From a checkpoint of a small transformer trained on Wikipedia.
Size: width 64, 2 heads of 32 (1 for keys and values), MLP 256 squared ReLU, vocabulary 4096.
Architecture: RMSNorm before and after each block, rotary positions, no biases in attention or MLP, tied embeddings, normalized queries and keys, local attention windows, value embeddings, hashed n-gram embeddings, a smear gate, LayerScale, weighted sums over earlier layers, capped logits.
Training: a variant of Muon for these matrices, 133M tokens, 11121 steps.
Each number is 128 + 32 x the weight over the matrix's rms, rounded and kept within 0 to 255. Layers, rows and columns count from 0.

# layer 4 MLP down (transposed), 256x64, rms 0.238, rows 58-110, columns 0-63
[[129 119 105 100 116 153 151 134  72  94 177 167 113 169 119 112 108 154 135 140 141 153  78  71 152 133  94 150 126 169 144 157 103 134  42 102 155 144 157  71 138 104 182 146 147 114 120 137 141 119 105  99  79 143 135 146  96 155 144  98 150  45 128 113]
 [120 118  96 103  88 104 157 115 120 134 101 139 127 166  73 139 135  72 151 125 135 154 130 114 119  98 151  96 107  74 137 130 111 166 141 160 139 135 107 100 115 113 123 188 122 116 111 117 167  96 109 141 143  44  73 215 106 118  81 128 114 165 113 155]
 [220 119 171  75 150  86 122 128 169 154 126 146 103 117 154 106 184  67 132 101 115 139 115 136 176 143 153 131  57  90 139 160  69 130  95 145  55 140 135 142 126 145  63 166 151 118 140 125 138 186  81 180 114  45  59 153 125 109 129 149 110 124 101 151]
 [153  87 171 109 150 123 160 176 136 144 132 139 137  84 182  90 109 135 155 148 138 104 141 117 150 106  92 160 133 138  91 124 142 121  96 134 122 162  96 131 102  69 131 106 155 116 160 103 122 198 169 180  84  61 133  84 123 108 153 112 117  97 136 167]
 [170 122 120  72 136  89 144 106 146 115 138 185 147  84 149 143 127 104 143 142 148  35 118 104 118 149 163 130 111 166 168 121 172 131 209 128 119 154 152 137  83 157 100 126 136 101 136 122  97  87 184 115  74  74 109 189  80 115 124  46 171 101  11  65]
 [162  95 149  90 104 145 127 172 104 117 236 157 119 145 122 161 124 127 103 128 124 150 145 160  65  59 119  98 197 140 106  84 150 105 137 195 114 144  85 128  85  88 202 127 179 170 182 161 112 144  82  97 107 130 106 153  89 127 134 109 164  74 141 123]
 [125 121  92 130 148 174 156 157  30 109 163 171 137 109 135 126 141 114 156  71 125 181 171 129  65 103 141 145 142  85  77 124 117 147 128 143 167 110 161 111 145 133 139 145 135  90  87 155 145  77 182 129 121 146 108 152 131  85 121  91 121  68 145 128]
 [102 110 127 125 112  70  89 123 162 140 103 168  87  90 102 110 131  82 108 112 113 123  97  98 111 128 160  72 114 167 116  96 152 144 134 137 145 147  96 170 131 153 118 130 103 160 103 137  81  47 132 136 202 147  66 155 103  99 135 169 107 164  84 112]
 [112 120  99  86  98 130 109  92 131  96 159 103  90 137 122 159  84  76 106 133 184  88 123 171 175 161 114 164 112  86 177 162 109 109 159  93 134 128 147 121 149 160 150 149 135 149 106 134  53 137  77 156 131 175 110 119 134 129 209 141 108  94 112  99]
 [166 118 100  70 144  95 155 186 145 104  99  89 191  99 183 119 171 121 115 149 167 159 190 158 123 130 133 136 152 106 137 116 112 123 119 131  72 119 179 124 113 165 124  89 124  95 167 127 176 221 102 157 129 137 142 140 148 152 160 136 120 109 178 166]
 [ 80 147 203 138  80 124 116  77 187 114 116 196 105 122  77 107 110  87 129 102 127  96  85 160 158 144 156 118 131 149 126 185 172 128 138  82 114 129 126 150 126 154  89 149  96 108 109  96  74  75  97  86 110 170 119 124 129 153  49 103 155 126 182 136]
 [106 133 121 144 115  83 132 124 141 110  73 160 100 152 116 103  84  83 148  94 118 165 154  73 128 129 125 129 124 158 123 151 130 116 106 120 186 106 141 133  94 152  95 119  51 139 164 121 156  60 114 137 148 144 181 151 116 172 113 207 178 167 165 197]
 [147  38  83 147 126 119 158 202  90 122 111 167 117 159 182 156 152 125 109 118 109 136 158 132 119 143 183 108 143 110  90 135  97 127 136 131 174  74 137 120 110 167  91 192 149 154 131 149 136 117 103 158  94 107 144 159 122 116  83 107 145 138 148 185]
 [141 147 143 122 178 164 111 115 100  83 119 118 174 152 172 115 146 112 163 131  49 103 160 109  70  65 124  65 149 116 149 154  83 134 142  85 173 125 146 153 151 178 142 135 110 186  86 149 161 140 134 138  41 115  82 196 184  64  56 174  99 120  58 123]
 [139  99 135 114 100 144 105 134 171  94 129 135 109 127  90 133 160 155  54 102 105 110 114 100 125 100 154 128 156 173 125 143 111 100  79 112  62 161  39 179 131 105 112 128 125 170 147 140 133 162 126 125 156 110 141 135 166 113 176 173  90 148  74 125]
 [136 122 131 133  52 112 152  60 130  86  98 104  74 109 142  82 122 126 109 136 106 152 103 208 128 159 112 124 163 138 110 142 148  83 125 116 198 106 153 138 150 146  87 131 130 155 131 167 190 126  50 148 141 180 145  60 164  96  76  84 146 108 155 112]
 [116 125 169 161 110 144 130 177 136 145 104 133 157  95  82  82  87 106  98  85 128  95 114 147 115  71 150 107 122 104 131  72 142 128 191 112 107 157 138 108 178 103 159 159 101 108 116  99 113 113 175 148 137  98 130 171 147 100 128 128  95 224 114 115]
 [ 57 148 107  93  84 108 193  85  96  85 124 146 149 188 158 121 127 108 146  95 125 141  88 117 102  80 127  95 117 164  85 152 140 126 142  89 164 165 117 111 121 120 163 151 101 163  94  73 128 110 140 100 145 172 130 149 230  91 124 157 130 166  77 120]
 [128  96 127  78 133 160 111 140  96 155 176  76 173 108 117 142 151 131 106 131 158  98  98 128 183 133 111 152 198 128 139 136 125 146 186 136 137 162 154  78 140  98 131 116 127 111 122  71 130 147 146  95 161 102 112 130 177 126  72  76 142  74 129 119]
 [114  47 135  95 103 184 119 110 158 115 156 131 133 118 132 119 140 153 166 219 149 153 190 104 181 112  58 121 145  90  79  95 139  87 118 113 130 115 122 140  73 137 132  72 115 162 144 149 149  99 155 135 109 130 161 153 118 145 152 161  82 117 142 112]
 [ 80  94  81 132 153 141 191 147 129 116 156  77  64 117 101 134 171 117 134 203  84 110 104  71 134 137 135 113 135 145 126 132 177 128 139  74 142 129  96 157 144 119  95 129 163 115 128 152 173 148 133  92 172 153 117 136 156 106 131 177 118  30 173 114]
 [139 159 146 136 124 112 106 128 135 165 134 151 165 116 129  91 176 156 122 109 192 176 153 157 156 183 108 135 129 113 116 165  71 111 142 109 127 123 116 145 128 167  74 121  50 130 151 104 156 108 103 205 106 105  90 103 150 201  56 104 135 157 163 193]
 [111 130 171 152 117 131 145 136  79 152 103 166 143 167  76  94 109  99 104 117 112  96 135 124 156 123 139 144 130 136 141 135 116 170 145 119  80 100 162 115 123 103 137  88 172 108 124  72 141 105 149 155 161 110  52 127 125 156 184 158 112 152 163 159]
 [ 97 191 109 138 126 149  54 113 163 124  68  92 152 179 146 140 151 131 163  90 111 119 154 193 113 111 106 120 153 101 174 136 142 136 151 214 141 119 114 131 124 144 175 133 101 116 132 184 137 126 117 114 117 117 117 148 104 169 137 209 112 140  95 149]
 [186 120 115 133 173 120 140 168  93 133 129 139 152 141 158 179  77  83 240  94 186 173 122  90  94 183 130 163  97 131 140 118 116  79  95 147 145 122  72  58 118 139 155 125 170 179 152 147  81 122 147  85 124 164  85 105 140 143 130 199 175  95 141 111]
 [125 144 119 179 152 177 126 115  57 153 129 149 114 121  86 137 108 112 161 116 148 133 188  78  98 112 113 156  93 122 112 154  81 104 156 122 139 137  89 129 121 188  83  74 113 116  64 142 135  90 121 142 126  97 118 187 116 169 157 154  82  44 189 145]
 [ 96 143 124  94 143  75 160  66 146 111 111  85 175 103 124 113  89 101  76 126 100 122 100  89 138 120 108 165 146 143 181  99 139 186 136  66 154 138 174 105  97 115 111 169 152 110 148 146 129 132 146  92  12 122  79 116 150 153  75  85 156 114  89 165]
 [148 153  96 155 151 129 101 138 155 166 139 147 147  90 110 119 123 138 121 121 108  99 124 146 154  98  98 133 135  97 152  79 145 157 148 128 150  32  66 120 105 176 149 174 212 175 128 112 118 141 127 103 134 154 132 147 115  61  88 164 167 150 146 137]
 [134  56 170 115 155 123 123 145 173 176 119 163 107  77  64  92 108 147 112 141 127 145 130 177 132 158  82 119 145 138  96 128 144  89 142 136  94 137  75 145 198 155 135 158 142 183 155 140  71 119  85 141 122 152 122  88 123 162 121 158 117 117 165 106]
 [125 181  51  86  98 149 162 159  97  97 107 109 134 121 151 165 144  98 144 118  44 110 132 131  94  98 118 118  91 135 127 126 103 131 100 132 113 103 116 132  70  90 175 144 148 117 145 123 133 136 136 116  93 160 110 137 132 105 122 158 163 150  84 159]
 [112 111 171  76 123 105 177 108 133 123 156 111 109 147 135 187 109 104 141  99 163 118 143 137  58 127 195  91 104 138 106 182 111 147  66 154 106 138  98 142 115  69 130  92 171  34 159 114 138  89 120  82 102 115 127 163 156 168 150  56 117 109  63  91]
 [133  78 187 135 147 124  45 149 132 114  77 144 136  82 143 151 155 165 101  79 101 123  96 127 104 138 162  89 132 116 130 145 136 146  76 108 112 110  71 131 135 114  87 132 168 146 120 110 120 154 152  69 128  30 117 113 117 132 134 127  53 165  97  96]
 [132 124  85  68 159 126 166  90  82 117 137 173 118 173 179 150 134 123 134 142 134 211 128 119 153  83  96  82 124  78 107 160  63 154 137 104 118 182 129 170 122 156 110  76 161 123 126 146 161 101 121 127 104 119 110 132 189 106 174 188 113  85  88 142]
 [117 152 115 106 101 138  69 148 118 110 132 193  62  78 123  83 113 118 116 140 108 119  86 156 136 114  98 175  98 180  30 162  85  79 180 146 143  87 125 137 169 130 139 116  89 145 138 115 138 108 108 129 146 123  99 133 105 159 202 107 173 108 111  94]
 [157 127 116  87 121  92 123 123 160 111 148 216 147 116 132 191 139 102  99 116 116 149 129 137 174 140 155 170 143 174 202 142 117  80 168 101  85 150 101 115 124 143  85  95  87 151 110 153  79 153 121 138 164 118  68  94 149 141 113 148 123 150 127 104]
 [147 130 170 169 184 112 145 170 120 124 175  94 147 159 148 154 188  71  98  81  82  98  97 117 164 127 153 102  88 113 125 141 122 109 138  94  92 146 170  82 110 138 123 167  82 125 116 176 103 156  78 137 121 136 147 183 181 154 131 171 100 178 156 164]
 [115 156 128 111 100 164 135 117  81 175 110 129 126 125  94 114 104 100 114 176  99 114 137 177 116  95 105 112 136 175 106  80 163  94 193  77 160 122 106 137 132 112 180 118 119 117 194 124  95 160 198 102 140 127  72 226  87 120 109 127 151 168 130 158]
 [199  96 122 137 162 132 166  88 136  45 101 200 128  66 129 100 132 174 148 144 159 117 163  83 122 158 121 147 177 158 142 114 231 117 104 168 208  94 113 145 132  28 101  90 124 113 116 127 143 126 148 137 148 183 159  84 111 148 158 137 115 166  57 103]
 [136 188 154 161 137 167 178 133 149 183 139 128 102 145  93 114 148 157 103 142 178  99  96 155 158 143 119 105 116 101 198  90 106 149 116 146  69 143  95  93 166 147 135 125 129 111 132 100 139 129 145  90 179 134 112 122 186 145 150 149  81 153 124 153]
 [108 107  66 116 117  93 186  86 140 135 134 122  69 158  83 141 108 103 168 127 106 182 132 120 114 135 111  97 174  83 143 156 114 124 116 114 134 114 113 110 118 167  57 107 128 108  87  95 193  87  86 124  83 164 105 113 142 113  68 164 131  84 176 176]
 [161  98 131 141 115  99  78 184  85 184 127 200 115 118 176 110 175 162 205 117 105 129  76 219 132 142 147 154 139 133 154 142 116 138 103 101 197 174 115 118  83  96 113 124 186 147  96 110 135 136 113 169 159  91  79 136 130  86 130 128 103 134 122 114]
 [103 126 166 176 119 133  51 172 221 139 141  91 132  98 124 163 187  57 131 103 103 134 152 126  80 186 129 103 142 137  88 158 148 161  80 155 206 152 121  96  86 129 155 155 176  99 161 125 142  85 128 125 115 132 154 149 114 180  99  98  94 155  59 176]
 [122  57  88 165 105 121 218 123  96  72 160 128 141 113  97 116 119  88 132 120  83 141  90  68  81 100 140 140 132 112  96 123 160 112 182 127 153 107 124  89 130 117 121 153 133 140  90  82 162  91 167 158 177 103  78 136 161 179  96  80 134 159  90 113]
 [121 123 181  96 109 130  93 210 156 172 142  79 161 134 130 154 147  65  53  91  96 105 176 138  95 129 158 149 165 140 175 167 117 145  58 117 121 169 146 125  95 110 127 119 128  76 145 146 142 150  77 144 131 174 174 178 146  85 130 103 120  98 112 147]
 [108 109  99 122 109 173 101 154 106 185 108  95 126 125  78 162  96 127 129 150 189 156 139 128 123 103 144 132 160 146  70 112 104 126  80 120 114 162 136 139 137  88  94 159 155 148 159 143  67 136 103  86 136 119 150 152  94  92 143  95 127  77 190 100]
 [136 125 106 123 113 147 111 170 165  82 115 108 152 167 168 129 133 106 134 134 184 107 120  93 145 146 117 100 140 130 160 126  87 160 218 151 118  95 110 174  97 184 158 133 117 187  86  65 123 134 175 185 121 128 100 176 166 169 188 132  99 166  97 170]
 [153 151  73 184  96 150  97 159 166 187 114  83 131 113 173 105 115 111  85 156  81 176 156 111 147 138 145 109 136 129 123 102 126  81 118 130 151 134 103  93 131 140 129 149 131 194 150 201 123 123 144 140 143 131 101  82  86 126 126 152 126 145 184 148]
 [104 107 104 111  95  99 112 159 168 144  85 149  97 153 167 182 155  92 157 136 108 160 149 101 114 128 171 102 134 126 145 121  68 138 115 149 183 145 128 111 101 135 105 160 129 121 118 150 188 139  77 146 156 129 135  93 171 118 125  79 112 103  89 181]
 [126  81 164 153 138  78 164 121 158 116 100 165 133 144 126 123 150 122 180 106 123 105 125 125 158 120  99 190 108 163 132 178 169 151  77 172 177 109 124 134 142 132  59 139  74  98  62 108 137  71  84 165  92 155 163 144 125 149 101 143 116 139 129 174]
 [ 50 109 107 102 101 108  99 105 191  86  95  83 157 124  96 137 108 103  91 100 209 156 174 103  61 143 135 130 154 120 170 145 175 119 138  95 133 205  85  83 115 136 189 101  88  97 123 106 142 107 122 132 156 180  96 121 139  95 167 110 144 116 106 129]
 [110 189  99 145 118  66 162 148 142  74  64 143 171  93 148 151 116  94  94  95 139 109 131  97  36 152 146 195 126 130 105 186 166 119 122 129 129 131 136 152 105 104  77 134  65  82 110 111 162 119 136 143  94 159 175 130 131 114 138  94 134 132 135 118]
 [ 71 125 125 104  72 131 185  79 160 115 121 110  56 122 141 141 108 130 113 131 132 136  94 132 140 105 118  64 168 164 132  79 113 143 102 134 131 100 105 167  96 145 149 174 166 199 140 154  99  93 118 135 131 157 122 125 133 105  99 180 145 116 151 127]
 [ 93  67 159 150 186  99 107 160 125  93  98 142 115  84 125 161 158 101 197 163 137 104 124 104 149 142  85 126 128 118  99 115 164  96 181  82 124 102 135 136 138 108  92  76  80  77 105  70  87 113  68 128 123 142 102 123 108 145 198 115  90 136 170 103]]
# layer 4 MLP up, 256x64, rms 0.504, rows 59-110, columns 0-63
[[172 123 138 128 179 126 106 149 138 117 105 100  95  93 138 177 110  78 185  40 180 116 105 156 114 163 135 104  85 153 138  99 116 157 151 132 126 186 115 132 134 154 156 120 138  81  81 109 161  83 107 127 134 146 176 122 211 138  99 161 136 163 134  98]
 [150 106 158 147 118 128 167  92 202 143 134 154 132 152 164 158 151  61 179 132  86 109 134 124 151 141 136 155 108 134 159 122  93 159 128 108  89 135 145 125 116 143  95 145 137 151 131  94 132  97  63 151 114 109  91 143 154  98 176 146 142 143 148 163]
 [ 89 110  74 139  83  98 171  91  94 158  81 123 120 135 139 124 141 109 148 160  60 123  93 116 140 108 116 148 120  91 137  71  96 116 135 206 100 127 155 146  98 144 165  94 145 105 127 112 149 113 132 104 126  89  98 114 119 141 143 181 152 111 141 147]
 [166 142 172 177 174  96 124 190 141  76 117 165 137 131 133 114  92 141 119 117 153  87 178 154 152 121 163  88 106 144 143 184 124 182 100 155 106  96 146 110 166 150 110 127 115  58 195 123 106 182 155  85 141 103 182 106 183 134 138 119 158 162 165 177]
 [158  90 122  84 159 164 128 187 142 168  81 112 149 117  99  90 164 153  89 146 134  82 116 139  54  67 117  89 149  96  84 133  94  97 138 131 109 137 130 127 110  76 141 139  63 163  97 152  70 156 105  82 146 126 209  89 147 126 152 123 110 122 175 158]
 [166 182 110 147 151  77 134 105  60  67 167 121 116 112  75  81  58 119  85 171 161 172 159 104 135 158 113 101 148 160 102 137 101 158 173 132  99 149 155 137 149  60 123 132 108 176 119 119 130 102 129 135 150 159 179 194 168  92 139  78 141 141 134 144]
 [108 144 114 172 167 100 123 110 169 135 166  79 105  67 134 129 139 142 163 118 129 147 150 110  91 158 156 146  88 152 147 137 120  93 167 114 173 144 136 191  86 118  76 153 134 148 157  95 156 127  84 132 107 143 104  88 140  87 140 122 165 130 179 154]
 [134 162 147 110 135 124  97 104 155 146 144 160 115 137  93 190 165 117  95 115  92 142  85 104  95 160 154  81 117 184 131 148 195 102 117 100 122 108 109 142 119  98  68 105 140  62 105 134 140 124  92 136 151 162 208 121 105  97 182  99 142 132 130 144]
 [171 120 104 151 101 126 152 116 152 116 163 163 182 144 127 151 107  89  78 137 100 135 183  90 159 153  84 120  82 128 139  92 144 113  71 109  73 132 186  92 155 118 167 124 105 130  92 176 122  95 126 168 119 166 131 122 133 135 178 172  74  64 119  71]
 [163 177 172 160 105 116  59  78 102 163 134 146 128 135 165  95 128 143 103  75  83 119 152  72  72  95 130  97  74 215 114 134 157 150 156 154 171 124 188 158 153 192 138 150 109 145  95 180 110  71  77  57 127 146  93 169 132  91 122 123  86 123 168  88]
 [114 135 111 124 125 129 133 104 183 118 111 118 111 119  85 127 203 139 108  90 138 171 149 140 140 145 108 159 133 121 105 117 111 131 129 140 194 143 164 181 124 123 113 170 126  83 128  67 142  85 148 158 115 172 102 119 163 117 123 124 101 135 124  99]
 [144 100 213 106 128 138  49 144 133 167 114 118 172  91  94 135 144  84 166 134 103 167 114 166  83  33  44  91  97 107  61 120 100 171 104 138  86 109 134 163 122 155 140 123 101 149 150  52 150 136  86 124 151 155 194  72 185 131 127 113 186 149 127 137]
 [218 120  48 121 203  89  85 213 136  94 173 138 167 163 192 110  99 130  62 154 142 130 161  88 214 181 134  95 175 148 132  95 147 117 152 139 114 129 132  99 184 148 155 166 144  96 127  86 151 134 115 163 129 114 175 167 130 146 191 167 171  86  88 191]
 [135 112  88 104 104 195  67 109 176 161 135 103 125 176 113  74 193  86 119 151 124 136 113 143 126 141 184  75 145 112 132 115 113 152 157  72 100 126 144 152 188 196 148 130  96 141 164 150 196 137 122 113 142 108 156 143 172 103 119 202 199  92 155 133]
 [110 137  74 130  90  62 166 133 126  65 139  93  82  94  86 102 126 132 182 148 160  91 110 125  78 181 157 116  87 104  67 144 131 173 154 136 165 139 157  97 177  84 107 197 129 153 156 129 126  99  96 122 123 122 136 148 120 122  70 130 149 158 202  91]
 [134  96 157 114 154 144 148 115 114 172  69 112 125 104 152  91 114  89 120 108 151 110  97 141 158 174  68 193 130 111 125  82 155 103 125 107 151 121 112 149 115 136 113 135 136 132  89 140 139 176 115 159 172 201 133  94 140 134 104  99  85  63 125 116]
 [ 94 157 141 152 111 162 120 124 163 104 171 123 144 163 117 118 125 108 111 116 171 132  95 113  96 114 161  99 169  93 144 184  74  73 169 126 137 171 212  98 134 153  99 144  84 172 177 137 168 109 136  87  84 155 142 103 169  85 167 124 127 135 102 147]
 [141 120 105  73  81 120 115 145 164 123 133 124 105 164 102 173 128  96 128 156 159 123  57 110 108 101 171  84 168 123 160 150 125 116 141 104  85 116 127  77 152 139 140 134 141 107  81 128 159 192 135 120 104 157 190  88 106 113  92 114 115  80 119 144]
 [124 146 129 157  65 106 182 121 160 140 110 101 144 118 134 115 114 161 147 110 134 140 159 121 103 115 101 101 148  69 159 107 108  66 154 146 145 114 148 160  99 118 150 100 177 132 126  95 185 139 126  78 126 117 164 113 157 133 164 142 119 117  51 100]
 [182 100 161 107 135  94  83 107 114 145 119  99  51 131 100 111 104  80 176 168 109  93 108  85 135 146 124 136 165 170 154 105 105 170 166 107 150 154 123 149 132 116  77 126 149 181  93 111 178 194 100 121 111 118 151 113  92 148  64 107 111 106 108 124]
 [111 136 151 128 165 129 148 115 134 152 127 170 102 119  60 111  99  84  60 149 143 152 146 191  97 176 133 193 145 172 115  86  74 158 116  72  99 159 144 203 156 123 131 157  97 136 141 103 132  70  67 140 138 104  91 115 198 137  79 111 152 199 143 145]
 [156 114 105 142 152 209 128 110 145 153 119 106 171  83 139 116 153  85 140 113 131 143 132 127 148  91 164 175  91 196 111 168 137 154  78 146  66 103 174 132 174 146 114  53 146 161 105 117 111 127 131 143 152 148 105 114  84  88 149  97 102 162  99 148]
 [133 157 128 108 106 115 105 142 121 153 106 113 108 183  84  99  51 142 144 103 166 142  57  74 105 182 133 148 187 168 188 116 106 116  87  96 182 156 113  95 139 119 143 154 143 120  68 128  92  93 108 164 104 145 114 151 180 127 165  90 132 112 107 171]
 [181 125  85 145 162 185 102 178 131 108 115 163 165 111  96 133 152 109 116 141  98 169 151  92 127 109 124 177 109  74 129 147 166 103  98 126 111 121  63  89 163 159 209 119 122 158  92  91 151 113 130 135 161  91 152 181 122 110 138 145 104 143 172 164]
 [163 184  84 172 169  85 144 112  54 189 118 163 158 118 143 111 150 144 147 130 160 119  85 112 150 119 144 144 109  51 158 105 111 161 188 132 139 116 125  87  85 147  94 120 156 163 137 124 101 140  97 140 144 114 127 164  99  96  97 101  57 116 115 159]
 [133 107 109 152 156 133  82 103 102 139  63 105 185 160 173 116 161 172 163  92 143  56 122  96  78  94 114 165  88 155 136 175 194  84  97 139 125 123  84 135  85 152 164 129 171 133 122 119 140 117 143  63  82 125 105 118 133 148 133  87 166 101  74 140]
 [150 166 121 141 210  81 161 141 139 145 188 165 112 101  86 119 139 237 142 128 151 111  75 108  93 118 160 121 113 181 103 104 174 119 109 168 175 108 111 114  95  99 131  93  91 112 145 103 157 172  83 116 108 134 139 137 163 137 132 130 181 107 141 112]
 [ 69  47 114 171 129  76 187 134 156 179 103 108  92 110 160 140  83 167 142 170  98 120 141 128 160  73 101  97  85  98 145  62 148  86 135 164 131  96 102 159 142 159 132 149 186 133  53 169 174 118  96 183 121 166 142 143 105 155 141 155 118 106 141 134]
 [110 157 119 136 166 160 131  90 138 155 107 138  98 122 126  77 122 104  77 111 127 105 137 154 110  84 154 128 130 130 119 143  93 113 143  41  77 106 150 132 141 110  96 118 122 109 123 134 130 158 158 134 140 116 181 167 127 128 184 164 131 120 145 122]
 [134 148 181 155 145 143 215 149 104 155  99 130  70 139 120  99 100 114 146  69 188  68 129 152 122 102 194 104  54  92 167 132 147 152  99 164 145 136 160 122 148 139 164 164 160 115 126 132 129 150 126 161 135 143 132 153 169 172 144  30  65 121 114 177]
 [102 115 109 127 144 182  96 110 105  98 101 117 110 164 147 127  89 130 122 156  79 114 105 140  95 109 147 199 138 115 176 176 111 104 128 191 137  84 128 123 137  75 117  90 151 124  79 130 158 105 128 131 110 106 134  54 168 155  98 148  75 153 160  82]
 [183 142 137 108  85  97 156 100 166 140 139 114  91 191 145 122 130 118 154  88 141 103 142 131  67 136  93 141 147  76 165 206  79 111  94 124  82 159 186  94 124 159  91 106 121 148 131 148 114 110 148  80 111 153 113 139 158  70 190 152 142 127 128 120]
 [ 99 149 138 145 105  73  91 111 145 145 114 135  73 114 126 109 162 177 169 105  81 175 132 152 122 133 142 143  37 151 137 137  90  73 100 165 178 112 148 168  93 103 114 140 143 111  99 108 132 134  89 202 158 162 117 143 118 122 203 142 111 194 158 131]
 [161 163 145 134 132 104 112 133 188 131 109 111 173  92 166 160 145 137 154 138 125 152 117  93 152 138 110 110  63 108 127 123 145  88 118 107 116 128 125 150  79 146 139 131 146 155 147 132 137 116  78 145 127  96  97 138 125  51 132  41 108  94  97 127]
 [137 152 166 140 131 204 147  96 230 166 114 115 154 150 143 108 107  84  97 116 151 165 114 103 140 116 150  80 150 131 149 159  58 142 128 162 125 135 149 130 176  89  88 125 148 102 100 116 116 103  77 148 163 139 142 112 166 105 143 118 119 123  74 130]
 [106 188 119 149  62 104 142 108 100 135 140 205 167  84 130 139 143 183 100 144  62  90 143 117  64 107 114 136 105  80 138 213 143 126 109 100 138  88 176 164 133 121 168 194 123 168 158  92  85 174 113 104 135 148 147 198 114 142 137 154 151 230 165 137]
 [164 112 128 141  71 114 112 125 148 197 107 138 157  89 114 130 143 150 163 156 157 128 121  75  45 135 122 113 165 154 171 130 154 153 189 229  88 112 167  59  72  75  93 161  72 123 105 140  99 154 128 160 178 114 201 171  73 180  77  94  85 148 104 108]
 [111  70  94  60 164 144 109 101  92  79  90  68 130  61 133  86 103 113 104 103 128  93 126 101 133  94  49 117 164 122 104 172 160 125  95 158  79 163 101 107 159 123  74  98 131 158 127 163 111 123  99 153 131 131 148 147  75 109 126 112  78 138 131  71]
 [120 128 158 114 111  51 151  92 108 156 156  98  92 138  49 175 110 139 163 158 105 148 173 136 108 163 135 144 109 147 128 116 155 165 117 115  77 178 139  70 153 109  68 128 177 112 116 135 172 110  99 136 142 140 148 118  70 123 100 154 170 148 117 128]
 [121 136 110 142 130 109  92 152 150 122 106 116 161 123  58  55 131  99 104 135 142 119 139 178 105 133  73 156 117  92 223 120 126 104 121 110 121 112  74 106 182 114 132  99 111 149 108 176 172 137 162 114 118 123 170  40 117 109 141  89 144 187 149  76]
 [103  94  61 164 117 116  98 134 181 196 133 108  88 137 111 129  91  99  80  60  94  82 135 117 114 129 168  92 141  49 118 103 130  93 163 208 162 107 129  86 121 107  93 122 127 145 130  86 144 173  81 131  72 155 171 140 134 134 191  91 135 142 116 167]
 [ 70  91 153 137  94 109 116 133 129  98  94 112  58 130 136  99 156 169 139 176  99 138 165 100 113 134 118 152 163 121 133 177 136  51 102 140 166 157 144 129 102 123 158 159 142 121 118 194 103 167 127 105 144 131 149 136  88 159  95  85 158  84  77 170]
 [140 130 128 164 153 133 144 175 187 147 168 144 101 206 153 204 158 124 155 161 158 152 115 141  90 133 149  66 116  77 122 106 154  92 167 165 128 106  71 122 131 134 165 106 200 148 102 158 133 125 123 146  95 163 114 126 114 132 134  82  47 185  90 191]
 [106 134 158 120 136 139 159 172 133 184 103 103  79 146 144 181  96 117 132 154  89 166  96 142 136  72 159 167 111 110 139  94 132  95 133 106  89  68 156 130 161  96 145  79 103 103  90 174 181 166 163  95 120 139 160 139  99 160 173 150 148 154 119 123]
 [ 99 171 147 127 121  88 162  71 179 110 145 143 184 120 151 113 174 109 107 186  93 159 190 108 161 116 115 111 112 121 170 152 157 145 158 115  90 109 202 141 184 122 103 115  56  91 140 107 175 175 104 157 160 126 206 127 116 155 182 151 129  96 148  92]
 [160  84 160 149 166  92 136 105  94 143 135 102  83 142  89 127 132 120  88  97 145 144  82 133 107 141 117 104 156 160 139 123 115 161 134 186 116 136 136 136 158 136 183 162 151  44 142  98 140  81 147  78 123 118 135 154  62 100 111 103 212  91 115 115]
 [169 153  91  71 123  95  98 173 131 146 190 131  65 117  81 124 138  55  78 145 167 113 120 121 150 122  86 112 132 135 113 124 110 139 162  97 177 144 116 166 142 168 125  94  94  75 127 155 161 176  99  93  83 185 167 139 101 117 151 140 141 174 158 163]
 [141  72 106  86 102 130 109 115 160 123 179 151 106 147 123 114 160 153 117 162 156 140 150 126 132 138  98 103 143 149 152 153 134  94 176 130 122 118 142  98 119 141  87 146 162 100 140 169 120 177  65 172  84 112 118 134 164 194 118 119 143 125 136 177]
 [151 174  77 118 123  83 115  76 138 141 161 130 151 109 143 171 114 182 125  78 143 155  65 136 137 143  81 134 157 133 224 122 156  94 143 153 169  70 132 118  90 129 119 102 125 207 144 146  70 164 130 113 160  94 109  55 132 125  75  94 147  87 106 104]
 [ 66 137 140 107 127 158 117 139  85 145 166 132 117  94  92 103 179 111 101 124  84 123 173  75 167  60 123  72 144 142 110  95 107 104 128 113 138 113  96 163 166 144 144  78 103 106 112 138 155 145 130  93 165 199 127 152  99 130 158  82 131 110 132 163]
 [123 193 146 126 111 114 102 125 145 177 133 137 128 122 135  87  70 150 181 195 124 109 170 129 136  98 119 114 133 146 161 159 128  68  76  64 169 133 139 190 105 105 139  85 146 123  85 203 171 116 162 137 156 141 123  94 106 113 142 119 125 170 107 216]
 [107 132 110 155 123 108 154 112 199 102 161 100 130  89 103 110 163 141  79 131 126 137 115 110 171 155 119  97 104 170 147 108 162  88 135 104 158  91 158 143 116 112 136 145 127 180  79  73 128 129  53 145 133 101 112 135 105 143 140 134 158 122 137 116]]